python train.py --intermediate_size=512 --init_std_qkv=0.0442 --optimizer="soap_variant" --weight_decay=0.03 --doc_mask=true --dataset="wikipedia_en"
Each number is 128 + 32 x the weight over its row's rms, rounded and kept within 0 to 255. Layers, rows and columns count from 0. The size above them is the row's rms in percent of the matrix's.

# layer 4 attention output (transposed), 128x128, rms 0.171, rows 75-127, columns 0-63
size [ 87  83  92  90  97  88  88  98  93  98  95  86  95  94  90  97  93  86 110 109  94  89  97  89  91 102  89  95  89  94 102  88  96 103  81 100  99  92  99  94  89 101  96  99  98  94  84  94  89 101  94 102 102]
[[ 84  84 136 152  66 137 120 117 165 133 132 168 134 186 111 114 140 138 124 186 109 101 131 116 118  96 158 152 153  87  99 151 134 212 169 160 110 127 140 126 161 112  75 176 127 239  78 127  89 129 138 151 167  91 170 126 102  47 158 146 132 139 181 128]
 [143  65 128 208 157 127 107 131 193 159 100 150 110 146 110  76 141 100 110 151 115 149 105 145 141 118 175 127 151  94 180 114 187 111 152  96 131 187 157  59 206 151  94 142 102 104 113 111 149 113 118 133 154 110 155  70 142 114 102 130 115  91 153 101]
 [186 163 136 140 113 129 121 144 115 160 151  84 168 136 114 120 145 149  99 104  64 139 125 152 108 166 110 159 193 100 124 160  94 190  93 200 125 105 100 123 134 140 139 153 177 255 112 152 107 115 121 152 158 125 115  97  77 142 116 145 118 118 208 123]
 [118 179 125 103 143 141 124 112 168 165 136 126 163 186 105 133  50 147 128 120 125 145 104  92  78 156 163 112 110 120 113 109 142 112 149  94 131  89  90 146  76 157 162 153 133 107 100  95  82  76 183 127 107  41  94 119 124 166 109 128  75 125 128 138]
 [115 129 168  97 123 138 118 173  80 159 168 132 138  97 122 110 165 116 106 132 120  88 144 120  96 118 102 129 190 122 118  90 109  95 100 107 160  58  93 117 134 147  62 152 145 132 154 129 136 173 130 140 169 203  96 145  84 147 155 129 160  69  87 164]
 [158 128 130 115 155 166 138  84 136 168 169  95 127 147 143 158 133 137 108  91 116  94  73 171  86 103 120 111 139 127 129 145  87 160 123 156 176 139 169 132 158 133 124 174 163  57 102 102 102 116  98 131 173  86 170 110 139  71 125 190 132  93 114 135]
 [ 79 146 134  85 148  84 100 120 165 120 131 179 151 185 149  97 111 106  98 131 129 136  91 113 141 119 155 122 123 140 126  97 144 113 165 133 167 167 136 132  78 116 125  98 137 132 103 127  76 129 118 123  87 109 214  81 173 102 137 120 131 111  95 157]
 [197 147 162 113 146 146 145 165 134 146 183 121  99 119  96 114 138 123  99  97  94 155 107  88 157  97 139 160 127 137 153 123 186 107 137 138  96 117 204 183 156 138 192 177 184 147 137 222 101 153 152 106  65 127  93 130 102 195 147 166  96 156 107 126]
 [139  76 158 136  81 186 128  94 166 109 128 154 155  78 123 117 137  89 109 129 162 119 143 125 153 112 163  96 116 126 156 138  76  78  92 127 107 150 178 173 152 134 126 117 151  91 119 128 158 155 145 132 119 179 149  77 155 167 206 156  61 161  84 111]
 [135 169 180  93 118 167 128 131 125 102 179 118 167 135 157 129 153 119 113 125 120  99 166 184 157 111 175 136 189 163  62  93 126  88 111 201 136 162 147 142 113 132 122 186 195 137 142 132 148 128  56 171 101  83 111  99 168 100 167 114 170 133 130 133]
 [ 96  84 135 199 140 102 105  66 145 135 100 184 169 132  64 142  95 147 204 147 140  91 178 136  98 121 164 161 186 119 122 130 137 138 129 102  56 141 153 139  99 115 135 149 147  84  63  54  95 140 120 145 177 159 163  99 105 108 161 115 102 153 125 151]
 [153  64 113 107 137 128 105 114 133 103 101 114 120 128  51 136  90 164  86  94 107  80  99 160 110 139 137 114 157 119 113  79 155 124 128 108 107  93 106 148  64 173 133  82 135 119  87 140 147 140 150  94 132  95 128 133 130 150  76 100 142 113 154 109]
 [161 145 155 171  78 174 137  92 153 122 100 126 125 105 190 145 102  85 138 146 140 142 114 147 146 113 151 132 147 102  88 105 162 104  86  79 166  78 182  95 127 125 102  90  96 126 119 151  77  86 155  89 210  81 164  38 164  92 168 172 122 193 114  96]
 [141 164 102 100 167 157 104 123  93  38 132  95  93 151 109 158 151  87 189 110 111  94 137 150 166 123 169 110 124 158  67 161 160  72 202 165 120 140 161 118 119 112 212 160  85 126 127  75 159 103  70 133 124 136 108 167 117  81 150 105 153 149 118 128]
 [158  89 126 129 162  74  77 145 147 194 151 197 140 105  43 137 171 124 118 174 115 116 138 111 148 134 125 178 157 146 129 149 143 176 137 180  43 167 114 124 117 125  70  71 118 148 149 173 112 125 167 153 117 140 117 176 168 185 117 128 140 110 135 141]
 [111 141 191 160 109 138 143 130 159 133 185 127 154  92 164 147 124 145  97 127 165 115 104  94 212 117 149  48 105 121  96 117 103  98  71 201  81 120 128 146 128 116 112  88  80 128  72 158  97 104 143 143 159 104 119 169  86 123 137 177  59 132 154 145]
 [152 147 141 148 126 148 142 101 139  90 165 162 146 172 122 121 135 104 161 155 103 150 152 182 124 178  90  88 112 122 107 126  81  93  69 122 122 140 129 142 156 152  99 135 188 182 144 121 106 108 108 138 175  84 121 118 159 125 109 154  80  89 110 149]
 [138 141  79 123 107 164 146 164 130 151 128 133 139  81 136 120  87 124 146 107 112 158  79 110 124 139 159  77 123  82 168 171 132 127 126 120 105 175 130 143 102 133 144 110 123  75 146 127 104 160  63 109 100 143 153 118 110 151 160 122 162 100 144 148]
 [115 116 121  86 156 198 106 158 123 114 140  70 129 163  86 123 161 178 177 104  98 105 122 116 102  74  87  95 147 125 112 199 139 139 143  97 113 191 105 192 114 119 162  69 107 124  95 140 135 150 153  79  98 121 144 143 109 154  54 108 157 149 143 116]
 [106 112 123 106  99 121 119 104  71 108 148 124 125 130 193 122 157  92  98 181 156 132 142 158 182 140 118 132  88 129 100 207 104 119  99 151 113 101 200 107 177  97 116 174 106 130 143 140 179 121 107  94 157  35  84 128 153 147 193 136 103 126 142 152]
 [143 139 151 139 146  85 187 156 140  90 121 127 124 101 101 100  92 160 103 121 149 152 124 160 111 110 114  84 135 159 166 167 198 129  97 149 105 182 159 163 136  93 176 112 119  88  90  60 136 122 110 144 128 139 142 162 116 157 139 109  95 114 112 108]
 [ 73 138 154 146 148 144 105 171 151 167  76 142  94 150 101 119 164 134  97 102 155 110 168 110  77 118 129 101  92 128 124 137 180 122 127 153  98 117 128 167 111 186 123 147  95  73 173  66 138 122 181 131 181  84  98 125 197 170 161 140 103  83 135 205]
 [ 98 126 168 132 120 103 131 115 104 150 181  97 115 122 165 158  80 174 100 120 155 147 157 136 129  97 124 131 133 122 100 156  97 203 140 122 111 125 243 184 122 114 140 163 120 154 128 117  97 119  91  50 164 156 143 153 174  81 125 161 120 153 134 130]
 [ 40 138 170 102 116 122 107  89 111 191 171 122 163 122  85 175  94 164 114 118 100 150 145 117 117 149 156 135 103 143 108 112 137 123 120 140  94 134 138 116 186 143 136 138  35 151 111 161  89  85 109 114 136 104 108 141 136 127 120 141  67 108  81  98]
 [160  98 149 170 101 119 139 137 142 129 155 170 131 152  95 130 153 154 101  36 140 124  76 109 144 116 166 118 149 126 170 167 100 139 146 125  92 178 167 169 119 151 157 104 115 155 184 128 120 133  84 126 142 112  65 162 101 159 104 218 178 113 140 179]
 [164 134 113 201  93 152 140 133 124 168 154 138 198 157 123  91 122  80 113 123 111 143 144 101 115 126 144 150 137 185 197 112 160 151 126 118  77  68 142 166 171 103 119 148 167 106 161 153 119  55 109 139  80 130 115 143 105 121 157 158 140 127 142 122]
 [115  82 144 105 109  40 152 149 111 126 115 109 129  59 135 107 106 152  94 138 188 200 144 181 137 112  96 133  97 101 103 123  90 163 163 113 102 138 185 139 131 123 116 156 126 106 183 132 136 145 123  93 114 203 130 168 100 146 161 163  88 103 184 117]
 [137 169  75 118 145 160  94 131 124  81  90 172 105 153 117 182 115  52 118  91 162 141 103  64 166 119 158  89 109  76 143 157  93 168 126 132  79 175 146 164 127 118  94 140  89 121 121 151 141 167 114 181 170 187  56 126  66 206 123 115 116 113 137 156]
 [ 20 168 135 170 123 107  92 144  91 150 145 119 105 151  97 154 105 155 118 159 119 140 134  82 194 153  61 116 107 140 147 171 133 144 122 128 133 147  77  95 133 110 138  91 111 158 156  79  32 154 102 129 115  73  69 115  92 117  90 132 102 111  93 143]
 [109 121 129 113 128 177  67 131 136 110  98 177 118 107 110 156 132 131 112 147 100  55 132 114 136 114 129 118 120 104 186 154 112 101 130 125 173  98  84 124 135 183  82 116 168 134 123 124 130 112  77 144  91 154 144  78  96 104 140 129  90 135 140 122]
 [116 117 111 136 152 102 174 138  94 132 124 101 115 169  68  51 146  74 137 134 106 115 153 128 108 132 105 155 148 159 120 121 137 145 144 118 133 108 136 176 126 113 118 190 128 119 107 187 101 137 161 187 140 163 120 108  66 126 200 149  86 128 127 163]
 [124 109 136 121 138  93 145  92 111 199 100 128 139  82 124  54 135 144 151 124 105 180 187 117 160 124 117 113 132 148 132 121 152 125  87 190 101 155 156  93 176 113 107 128 189 103  72 157 102 155 164 135 136 193 149 107 111 137  84  64 137 138 110 150]
 [115  95 148 121 140 108 109 127  86  81 133 169 124 102 117 183  71 189 154 131 143 128 129 131 174 140 124  68  97 140  61 175 140 124  97  99 140 202  94 135 149  94 102 131 133 125 173  82 131 116 110 102 106  88 120 118 164 152 106 112 140  63 112 114]
 [199 143 108 157 189 155 152 112 143 129 166 144 154 175 124  99 136 115 122 148 136  69  88 108  78 147 100 107 105 160 152 132 133 112 103  98 101 183 107 151  91 104 144 130 120 161 154  83  93 153 169 129 139  86 157 129 155  88 122 140 202 120 162 156]
 [166 142 129 113 159  86 126 120 146 113 126 134 108 194 113 197  87 108 137 191 166 137 133 111 124  96 118 126  66  57 107 179 163  97 134 157 137 102 110 168  87 151 134 106 136 150 206 132 141  85  98 113 173 126 140  96 164 146 119 114 104 138 150 107]
 [140 119 185 123 105 142 139 149 133  91 149 140 134 143 155 168 135 121 132 123  58 156 141 138 164 105 122  97 143 142 139  96  79 121 110 136 158  78 139 154 103 160 131 188 112 132 142  92  91 176 137 165 162 101 159  79 110 158 117 183 115  97 117 145]
 [159  99  66 142  74 112 173 108 125 116 140 139 156  98 165 126 183 177  95 125 158 121 130 129 182 125 131  93 145 125 193 145 144 122  95 138 172 123  84  73 114 117 114 115  73 101  66 124  76 103 124 111 153 133 150 145 178 182 123 102 135 130 131 110]
 [ 92 151 114 105 161  68 135 220 159 100 110 126  83 138 168 111 165 159  84 115 157 141  96  88 122 129  84 145 105  84 149 107 136  90 159 141 144  54 129 136 154 141  97  88 141 153 116 118 186  78 104 114 101 105 154 123 127 141 105 163  78  63 134 151]
 [125 127 104 117 126 127 124  68 110  49 107 107 112  93 120 136 133 120 147  93 115 119 144  73 193 138 132 116 105  85 115  39 129 148 139 124 128 109 166 119  96 126 183 153 109  86 139 143 134 144 153 122 148  80 170 114  90 129 158  88 103 148 141 110]
 [123 137 145 156  93 206 147  69 189 132 133 204 121 111 115 106 151 136 140 129 140  81 190 108 142 140 133 123 124 110 177 156  89 132 118  99  81 111 140 176 153  93 136 137 119 129 148 156  93 144 165 124  77 161 145  83  91 128 171 114  79 159  92 117]
 [123 136 166 123 168  97 114 112  83  68 116 155 130 110 111 172 101 107 131 156 158 138 151 130 191 117 134 183 112 130 134 108 106  58 108 147 110 191 104 169 153  72 151 174 129 145 207 103 117 148 165 114 121  70 161  83 100 121 153  91 150  92 194 122]
 [164 131 107 114 142  98 113 180 133 112  92 163 140  96 128 152  93 168 154 136  91 137 135 153 169 122 181 107 122 145 119  98 142  51  83  90 128 112 121 174 123 162  82  98 165 125 116  65 112 159 132 106  99 134 100 107 177 132 164  38  95  95  75 135]
 [119 140 107  98  94 143 138 105 145  95 138 140 141 120 165 153 159  85 164 131 135 138 125 162 200 162 107 183 117 178  95 113 118 115 117 134 113 147 210 122 153 157 140 108  98  53 144 105  95 148 136 153 115 164 152 157 141 140 122 110 117 120 148  45]
 [ 23 114 103 107 146 119 121 123 149 177 181 146 159 122 184 167  62 156  37 104 135 149 147  91 103 148 107 127 108  86  96  88 126 109 131 124  92 160 110 134 112 125 124  84  91 137 165 150 138 136  90 109 138 184 101 138 168 124 152 100 118 147 105 135]
 [126 110 101  96 132 153 176 123 152 116 123  88 138 162 177  96 156 118 122 117 171 152 140 128 139 105  81  94  99 171  92 170 146 203  28  79 126  92  96 128 166 100 143 147  71 138  93 116 112 153 104  95 109 154  96 132 137 145 165 162  96 123 104 154]
 [ 91  97 116 135 138 144 171  77 151 124 115  49 151 150 175 131 148 152 196 142 140  70 131 150 146 127 179  88 114  92  74 101 133 189 135 109 148 118 135  62 117  93 101 135 117  94 102 120 152 129 123 187 112 165 102  99 172  94 142 121 103  87 146 136]
 [115 100 101 128 111  89 136 143  66 122 111  90 115 113 183  92  81 138 113 192 120 110 149 164  93 186 126 139 190 188  98 147  87 114 116 159  98 177  73 138 122 148  69  85 183 112  73 105  82  61 152 125 164 177  90 103 182 118 174 134 178 100 146 117]
 [125 108 188 108 130 133 148  79 122 180 140  88 142 144 128  46 124 184 166 119 127 135 157  88 164 198 129  98 159 145 136 137  78 117 107 112 116  67  90 107 132 161 146 128  88  82 108 147 159 143 129 149 179 140 133 155 113 132 145 129  83 156 133 113]
 [ 97 115 119 127 108 130 138 112 133 197 133 170 106  94 122  89 165 154 114  87 150 106 167 127 210 173 166  85 171 125 101 140 152 135  83  93 136 170 152  75 124 174 219 121 135 207 105 109  64 157 118  74 174 134 105 118 139 120 148 134 126 174 124 148]
 [136  75 193 156 186 139 138 130 139 183 106 136 122 145  69 133 106  91 199 116 151 107 189  87 117 124 115  83 163 112 184 105 134 115 147 101 146 182 100 138  91 139 111 141  88  67  93  74 185 116  77 151 142  58 112 102  97 196  96 140 113 120 108  98]
 [142 126 111 129 129 148 120 108  86 100 137 160 102 114 120 135 161 114 176  97 167 129 159  51 129  71 117 133 104  90 106 129 129  59 132 101 143 111  68 155 150 114 178 125 115 160 110 165 118 118 138 126 157 118 135  93 150 128 131 109 218 175  85 141]
 [123 123 127 150  93 123 105 123  96 100 183  98  99 162 139 130 136 137  95  81 138 167 136 115  98 128  98 109 102  80 118 140 110  76  83 145 140 134 123 156  95  91 146 162 172 130 198 101 128 150 141 143  56  90 141  97 108 123 186 128  61 116 112 103]
 [121 127 128  98 160 121 168 158 157  92 211 106 147  84 178 185 205 213 172 187 120 142 154 149 165 140  97 146  89 169 113 130 139 143  73 129 106 145 161 133 129 166 107 134 167 125 164 110  87 112 172 137 193 144 157 111 150 128  84 126 107 114 110  84]]
# layer 4 attention value, 128x128, rms 0.207, rows 76-127, columns 0-63
size [ 81  87  85  95  88  78  95  92  88  95  83  88  87  88  97  89  79  99 108  90  92  90  95  91 101  93  91  86  84 103  82  89  94  82  92  99  86  92  95  91  93  95  97  94  91  89  87  88 100  89 103 101]
[[123 159 138  82 134 119 182 128  62 152 113 115 140 151 157 143 117  99 158 153 170  91 158 103  88 106 117 146  93 154  71 144 141  99 119 127 135 120 140 165  81 172 154  94 132 137 161 156 106 116  80  94 109 135  92  97 128 145  75 123 165  99 171 110]
 [105  96 128 133 127 190 105 164 146 129 106 110 101 147 119 107 146 195 121 127 118 134 153  66 135 115 156 111 156 149 182 149 161  85 139 100 159 188 233 117 121 105 100  90  41 155  90 146 161 123 107 153 135 101 157  95 108 138 153  89 112 102  93 176]
 [ 78 102 158 126 116 130 113 175  88 100  26 138 105 123  87 149 138 117 116 124 129  87 164 179 121  86 162 142 149 200 134 106 130 151 107  84 118 150 147 123 135 135  92 124 103 146 140 150 161 127 135 116 180 170 169 127 123  91  93 169 137 149 108 145]
 [161 168 101 164 125 129 121 102 130  93 163  81 126 130 141 201 136 137 134 139 165 208 105 121 198 174 113 148 136  90 208 161 152 105 158 160 132  62 132 178 125 153 148 128  78  82  98  88 109 172 162 121 112  97 166 140 172 155 142 102 170 102  70  69]
 [135 176 114  85 155  42 124 135 136 127 101  76 131 115 112 123 107 159 133 147 197 163 126 102 154 105 164 150 187 177 184 178 108  86 110  79 106 162 165 140 119  75 101  80 147 107 136 125 107 131  71 126 140 120 153 139 120 167 163 158 143 118  94 132]
 [121 139 125  98 107 143 107 145 113  86 120 130 106 145  99 185  96  85 128 126 139 113 123 152  84  98 148 163  37 127  89 177 135 153  26 146  88 134 120  96 193 159 137 154 170 103 145 184 162 191 135 104 163 167 147 156 151 130 155 147 179 163  87 116]
 [ 73 159 163 152 146 132 128  90 104 141  74 133 136 114 127 153  91 160 103  89 131 162 187 113 170 109 105 122 115 113 102 166 145 117 142 102 168 135 110 107 137  77  70 150 127  81  53  34 126 141 155 158 145 112 152 161 135 115  84 109 149 128 147 171]
 [123 167 141 121 169 108 168 190  80 125 139 133 131 150 161  28 151 103 128 146  79 120 141 120 137 134 116 150 126 145  74 105 134 124 107  96 166 102 106 122 164 118 108 152  98 114 146 146  65  71 117  84 195 162  73 152 130 182  68 167 136 103 171 132]
 [119 118 142  94 111 132  75 146  59 161 124 130 146 110 115 174 121  91  83 145 148 119 147  86 142 158 145 146 122 116 172 128 143 153 162 109 126 187  58 136 136 131  91 162 101 166 133 128  80 192 139 125 175 166 104 157 156 119 147 142 138  81 110  79]
 [ 57 108 153 117 142 104 173 122 150 115 161 138 150 121 199  96  63 130 137 178 151 106  82 104 136 136 124 111 114 124 115 124 109 137  95 123 203 134 170 131  95 160 102 127  95 188 205  55  88 118 115 110  91 162 166 155 104 126 155 105  99 118 147 111]
 [ 84 120 148 142 141 143 126 115 106 115 129 138 120 122 128 133 136 156 136 173 160 171 151  71 121 137 151 141  92  87  94 182  52 122 109 138 123 121 152 120 161  73 163  60 128 150  88  52  95 125 112 191 131  89 192 100 113 100 142 134  81 159 115 159]
 [135 204 168 122 122  83 101 164  84 165 158  84 116 122 125 131  88 150 138 128 121 129 123 164 163  67 129 179 108 147 154 143 139 159 136 166 115 113 111 120 164  69 137 153 110 129 147 115 141 167 114 145  90 128 125 200 110 198 104  99 143  70  92 159]
 [ 94 124 158 143 150 118 169  73 132 184 137 124 160 120 115 145 139 135 144 152 107 169 164 146 105 118  72 144 173 141 143  85   7 143 128 123  99 141 145 128 102 189  93 128 130 158 149 137 163 126 176 137 145 193 155  99 150 167 119 219 155 157  96 122]
 [ 72 146 109 132  85  93 147 140 157  87 122 147 118 128 210 102 128 174 127  97 136 102 116 140  98 133  74 139 129 113 100 139 183 164 117  36 121 124 101 117 107 148 185 125 113  28 122 131 107 187  86 147 129 128 101  91 115 131 150 125 125 158 152 101]
 [ 80 155 102 133 139 135 150 131  66 170  66 128 131 129 112 121 132 103 168 119 116 103  76  88 110 120 143 163 182 162 168 126 112 166 119  63 114 148 111  76 161  96 124 135 127 134 142 136 171 137 177 131 122 127 179  94  88 167 133 135 150  73  77 106]
 [131 158 135 146 154 105 118 147 135 166 162 158 118 102 104 157 103 115 127 148 152 120  91 143 152 163 134 146  95 158 136 150 212 119 129 110 152 126  97 141 110  76 153 129 113 145  81 190 149 159 129 120 155 153 165  44 183  88 153 188 123  49 112 109]
 [107 156 111  91 130  91  98 129 139 156 117 205 156 114  72 149 171  97 128 165 113 154 101 121 119 152 114  29 126 111 119 144 145 121 139 161 116 176 168 164 145 131 170  89 107 106 133 111 151 128 133 104 161 126  90 167 138 101 118 222  97 129 147 170]
 [ 96 181 143 118 174 170 131 126 145 111  82 162 105  65 148 132 117 102  93 139 127 140 110 136 125 125 177 118 147 143 113 163  87 118 129 116  65 160 208 121 171 150 179 157 112 133 146 156 115 135  85 149  80  70 107  99 227 115 126 125 135 142 125 156]
 [167 158 129 151 112 149 126 105  94 152  59 133 144 103  71 107 133 192 158 110 121 176 105 145 143  76 159 159 136 124 130  79 190 156 113 120 112 128  87 105 140 134  89 142  99 150 152 194 143 183 130 144 160 126 157 148  88 184 122 125 144  90 159 133]
 [161 168  90 112 132 123 141 111 122 171 149 151 161 164 119 160 150 120 143 135 125 122 145 171 162 209 168 127 108 103 161  61  64 154 131  90 121 122 130 108 142 202 100 118 164 159 141  95  95 140  88 128 108 100 118  76 144 135 154 143  70 151 103 117]
 [120  97 149 103 141 110 139 120  99 117 160 106 131 129 113 162 126  95 119 123  78 134 158 106 210  91 127 160 140 158 102 104 121 137 123 193 150  69 147  88 160 124 141  86 127 186 140 180  97 127 162  63  36 138 104 132  96 166 113 155 139 127 107 110]
 [ 78 139  96  86 110 159 147 151  88 163  91  71 142 103 129 121 127  92  36 141 172  78  79 107  54  61 104 104 120 175 134 100  99 123 125 111 104 126 154  81 155  87 101 122 133  98 143 132 126 143 147 162 115 128  88 154 187 187  66 165  94 111 117 126]
 [105 102 144 153 136 130 171 100 112 131  64  72 100 167 182 148 159 140 125 133 180  61 120  83  76 156 111 174 161 120 115  73 104 118 166 135 105 122 140  83  98 130  63 126 176 135 152 181  92 108 137 110 145 135 157 103  65 118 119 104 128  98 129 170]
 [ 87  95 130 144 168 118 109 145 158  83 120 119  60 150 118  75 199 141 122 120 112 122 175 139  97 133  72 133 191 149  98  96 194 154 165 135  99 106  93 128 130  72  68 152 131  98 107 105  69 148 155 137  85  77 111  95 124 164 148 141  83 158 148 130]
 [ 88 118  69 114 185 128 125 143 114 125  98 118 125 142 110 136 129 189 117  91 152 138 119 165 172 138 119 118  90 172 119 166 189 133  85 150 221 151 113 106 133  88 116 172  62 138 116  47 114 193 144 131 145  87 107 167 145 112 117 136 140 143 165 164]
 [186 114  62 183 122 145 189 145 145 133 141 176 166 146 122 142 167 120  79  32 190  80 146 123  61 137  72 139 161 120  88 133 152 155 110 157 156 122 141 118 140  88 138 131 157  76 107 121 121 117 120 105 170 111 143 148 133 140  93 116  61 193 104 104]
 [123  97 190 132  69 130 171  96  89 135 116 142  41 140  97 120 152 182 128 143  96 110  85 136  90 125 120  87 179 141  78  97 186 155 166  93 153 154 124 120 157 111 137 177 124 103 191 111 133 150 154 101  99 114 146 185 110 119 121 152 124 106 109 113]
 [114  98 103 125 142 205 105 181 137  91 112 150 144 104 150 153 137 101 142  35 139 148 152 133  72 150 165 199 114 198 104  71 123 133 150  61 142 122 122 128 126 103 117 171 139 152 118 163 129 165 153 101  80  87 147 107 109 152 103 139 137 107  91 141]
 [151  45  89 142 130  78 101  95 110 168 125 126 161 117  77 117  88 132 159 107 133 116 128 134 152 174  89 135 115 147 111 119 123 150  86 145 101 171 183 140 101  98 190 109  58 121  93 144 104 138 102 100 113 107 115 146 160 115 103 112 127  78 139 119]
 [151 168 192 156 100 130 136 129 137 151 106 150 132 153 145 136 102 164 130 118 205 114 150 125 168  61 125 113 107  97 143  82 127 125 112 177 149 133 145 141  81 215  95  95 102 164 154  95 132  64 126  90  71 149 167 149 151 145 113 117 113 138  65  70]
 [ 95 129  79 128  66 138  77 148 125  65 154 134 173  99 146 124 129  74 140  67 138  98  56  79 160 127 136  99  81 106 124 161 145 166 115 114 128 141  73  86 139 163 148 123 129 135 148 134 133  91 108 147 111 133  92 113 132 169 140 157  90 155 141  72]
 [182 164  70 111  96 183 122 114 147 157 132 101 141 109  97 108 176  80 110 116 123 123  90 143 104 129 136 187 153 157 133 139 149 134 135 123  59 102 163 134 136 152 145 105 125  93 141 147  96 164 134 194 176 100 122  86 156 155 141 214 161 113 145 112]
 [ 77 136 101  73 150 135 113 125 105 115 134 151  81  58 125 174 105 155 128 142  86 131 116 160 169  82 185 156 109 116  86 131 120 129 108 162 112 143 127 105  69 119 214 149 133 102 103 142 129 134 103 126 136 119 134  79 176  99 183 207 146 115 149 182]
 [121 126 125 102  88 150 130 106 184 109  92  66 156 175 127 121 155 146 114  52 151 116 195 157 104 120 108 205 194 112 142 104 108 109 115 107  59  91 174 171 164  94 137 104 156 113 136 132 132 156  84 119 164  82 131 114 101 133  99 147 141 153  97 130]
 [ 79 124  98 159 174 113 130 156 179 134 118 122  50 153 109 111 101 167 185 145 133 135 129  83 142 116 133 140 136 106 174 137 131 103 163 128 155 107 164 155 128 167 130  82 134 160 124 178 137 116 199 157 154  86 138 164 156 126 122 151 164  72 116 120]
 [151 153  91 163 107 151  80 165 157  88 125 146 127 163 172 103  43 147 167 111 111 108 121 148 107 138 142 102 140 160 170 121 147 158 145 150 149 116 143 134 206 122 126 110 153 126 126 166 156  97 171 108 128 111 121  83  57 125 136 147 146 156  66 113]
 [134 111  74 176 136 194  96  76  77 156 167 149 173 185 119 113 149 148 105  91 149 135 150 111 172 131 114 151 124 172 138 126 126 102 159  75 104 118  84 126 104 135  86 143 167 114 112 134 125 145 169 122 169 145 112 155 158 138 154  98 130 138  60  61]
 [ 97 158 174 146 133 125 138 179 178 110 137 146 143 104  79 120 126 138 149 158 168  60 156 149  95 112 143 149 136 100 102 114  92 159 110 210 169 145 113 120 139 116 124 168  90 150 118  96 133  49 101 145  96 176 125 122 129 128  65 142 128 150 169 121]
 [ 98 100 154  97 167 131  95 173 100 118 143  94  70  98 140 114  95 130 107 146 163 124 164 130 165 134 110 187 148 133  97 153 184 156  20 128 173 101  95 134 100 138 147 140 153  77 154  94 165  31 160  90 127  98  72 165 152 125  88 124 160  87 158 201]
 [147 104 136 157 109 137 129 157 151 129  90 117 174  93 141  99 130 186  49 122 115 109 122 132  48 104 114 111 133 166  45  53  95 123 116 114 150 126 134  87 114 130 184 136  86 104  91 133  40 143 149 148 151 151 100  97 172  80  61 153 127 107  94  97]
 [146 122 100 100 114 155 114 159 149 149 179 171 163 167 110 102 128  76 163 177 114 115 106  76 147 126 114 136  90 133 201 124 132 123 127 149 136 133 146 109 127 136 167  82 142 144  86 147 127 152 104 134 181 129 167 166 132 117 116 185 115 117 204  95]
 [129 160 198 132 164 164 131 202  84 107 122 111 187 141 100  85 113 129  98 160 130 133 114 137  64 157 113 100 137 185  62 112  87 135 142 129 121 103  79 135 111 181 143  75 171 140 111 145 127 117 181 108 156 196 118 136 137 116 130 123 144 134 111 182]
 [156 144 131  97 159  78  70 160  81 128 119  79  96 166 149 138 138  90  99 129 152 143  94 168  61 136 167  84  90 111  96 110 113 109 110 156 127 118 160 104 145  99 122 126 132 130 142 137 102 127 226  95 157 149 115 141 131 100 126 180 133 114 139  87]
 [105 189 111 202 154 161 170 198  52 134  85 140 120  73 169 106 123 107 113 118 119 162 134 135 163 121 163 108 146 116 117 121 185 131 141 138 113  88 130 124 190 151 111  85 176 117 174 168 165 142 176 126 115  83 119 183 173 133 105 153 150  81 144 132]
 [153 140 145 118 132 100 122 135  92 112 148 118 111 138 142 112  97 117 101 115 197 115 175 120 119 100 172 169 125  50 164 120 126 104 180 166 130 119 101 110 149  91 164  87 160 120 212 126 147 105 159  45 102 171 131 130  38 114 121 126 160 119 159  98]
 [146 123 119 102 109 130 119 124 125 127 146 151 166 117 108 141 147   0 103 137 135 165  52  99 158 140 169 118  78 136 181 111 120 124 146 132  97 188 169  96 142 118 112 149  53 113 149 132 129 180  77 145 149 121 138 126 141 127 168 156 140 133  75 121]
 [ 87 136 138 178 165 124 107 140 116 126  78 105 161 151 142 119 114 113 117 122 184  71  81 110 155 124 135 118 123  92 185 148  97 182 142 124 145 117 149  98 139 128 123 162 143 158 157 182 153  73 163 158  88 121 180 111 169 119 131 110 128 130 146  97]
 [105 136 155 172 112 147  75 115 113 153  90 129 148 154 161 113 114 127 147 202 125 160 159 153  97 100 134 173 160 150  83 146 126 141  85 107 149  93 118 135 196 152  76 108  95 109 106 136 128 175 175 135  66  80 123 120 114 241 102 171 161 143 167 105]
 [ 86 121 128 148 151 121 144  93 126 122  78 117 102 167 137 119 162 201 113 130 123  85  68 118 192 121 137 153 135  92 171 150 130 183 148 108  47 115 110 167 149 131 176 155 109 161 209 145 115 176 127 124 150 165 167  78 137 153 153 165 159 172 135 109]
 [139 122 136 140 166 152 104  77 113 128 100 113  88  54 169 175 139 112  46 159  51 153  98 176 111 142 146 100 120 126 123 156 114 176  79 161  61 123  89 140 140 124 118 149 122  94 154 106 128 113 103 123 120 158  86 103 149 123 113 198 147 127 124 170]
 [112 107  79 132 182 137 120  66 127 172 148 106 144 109 102 121 173 122  68 133 101 111 189 157 148 106 171 120 120 124 141  82 128  95 117 109 115 114 124 115 190 115 151  96 105 177  75 137 130 113 126  92 171 156  68 199 155  63 114 136 157 143 102 140]
 [155 151 113 153 112 158 110  91 175 159 161  95 162 142  70 104  86  75 170 128 112 140 105 161 110 128 150 191 200  88 135  87 137 113 160 146  94  78  94 135  70 157 171 120 111 165  69 101 118  96 164 102 100 110 154 122 117 170 137  99  98  64 124 119]]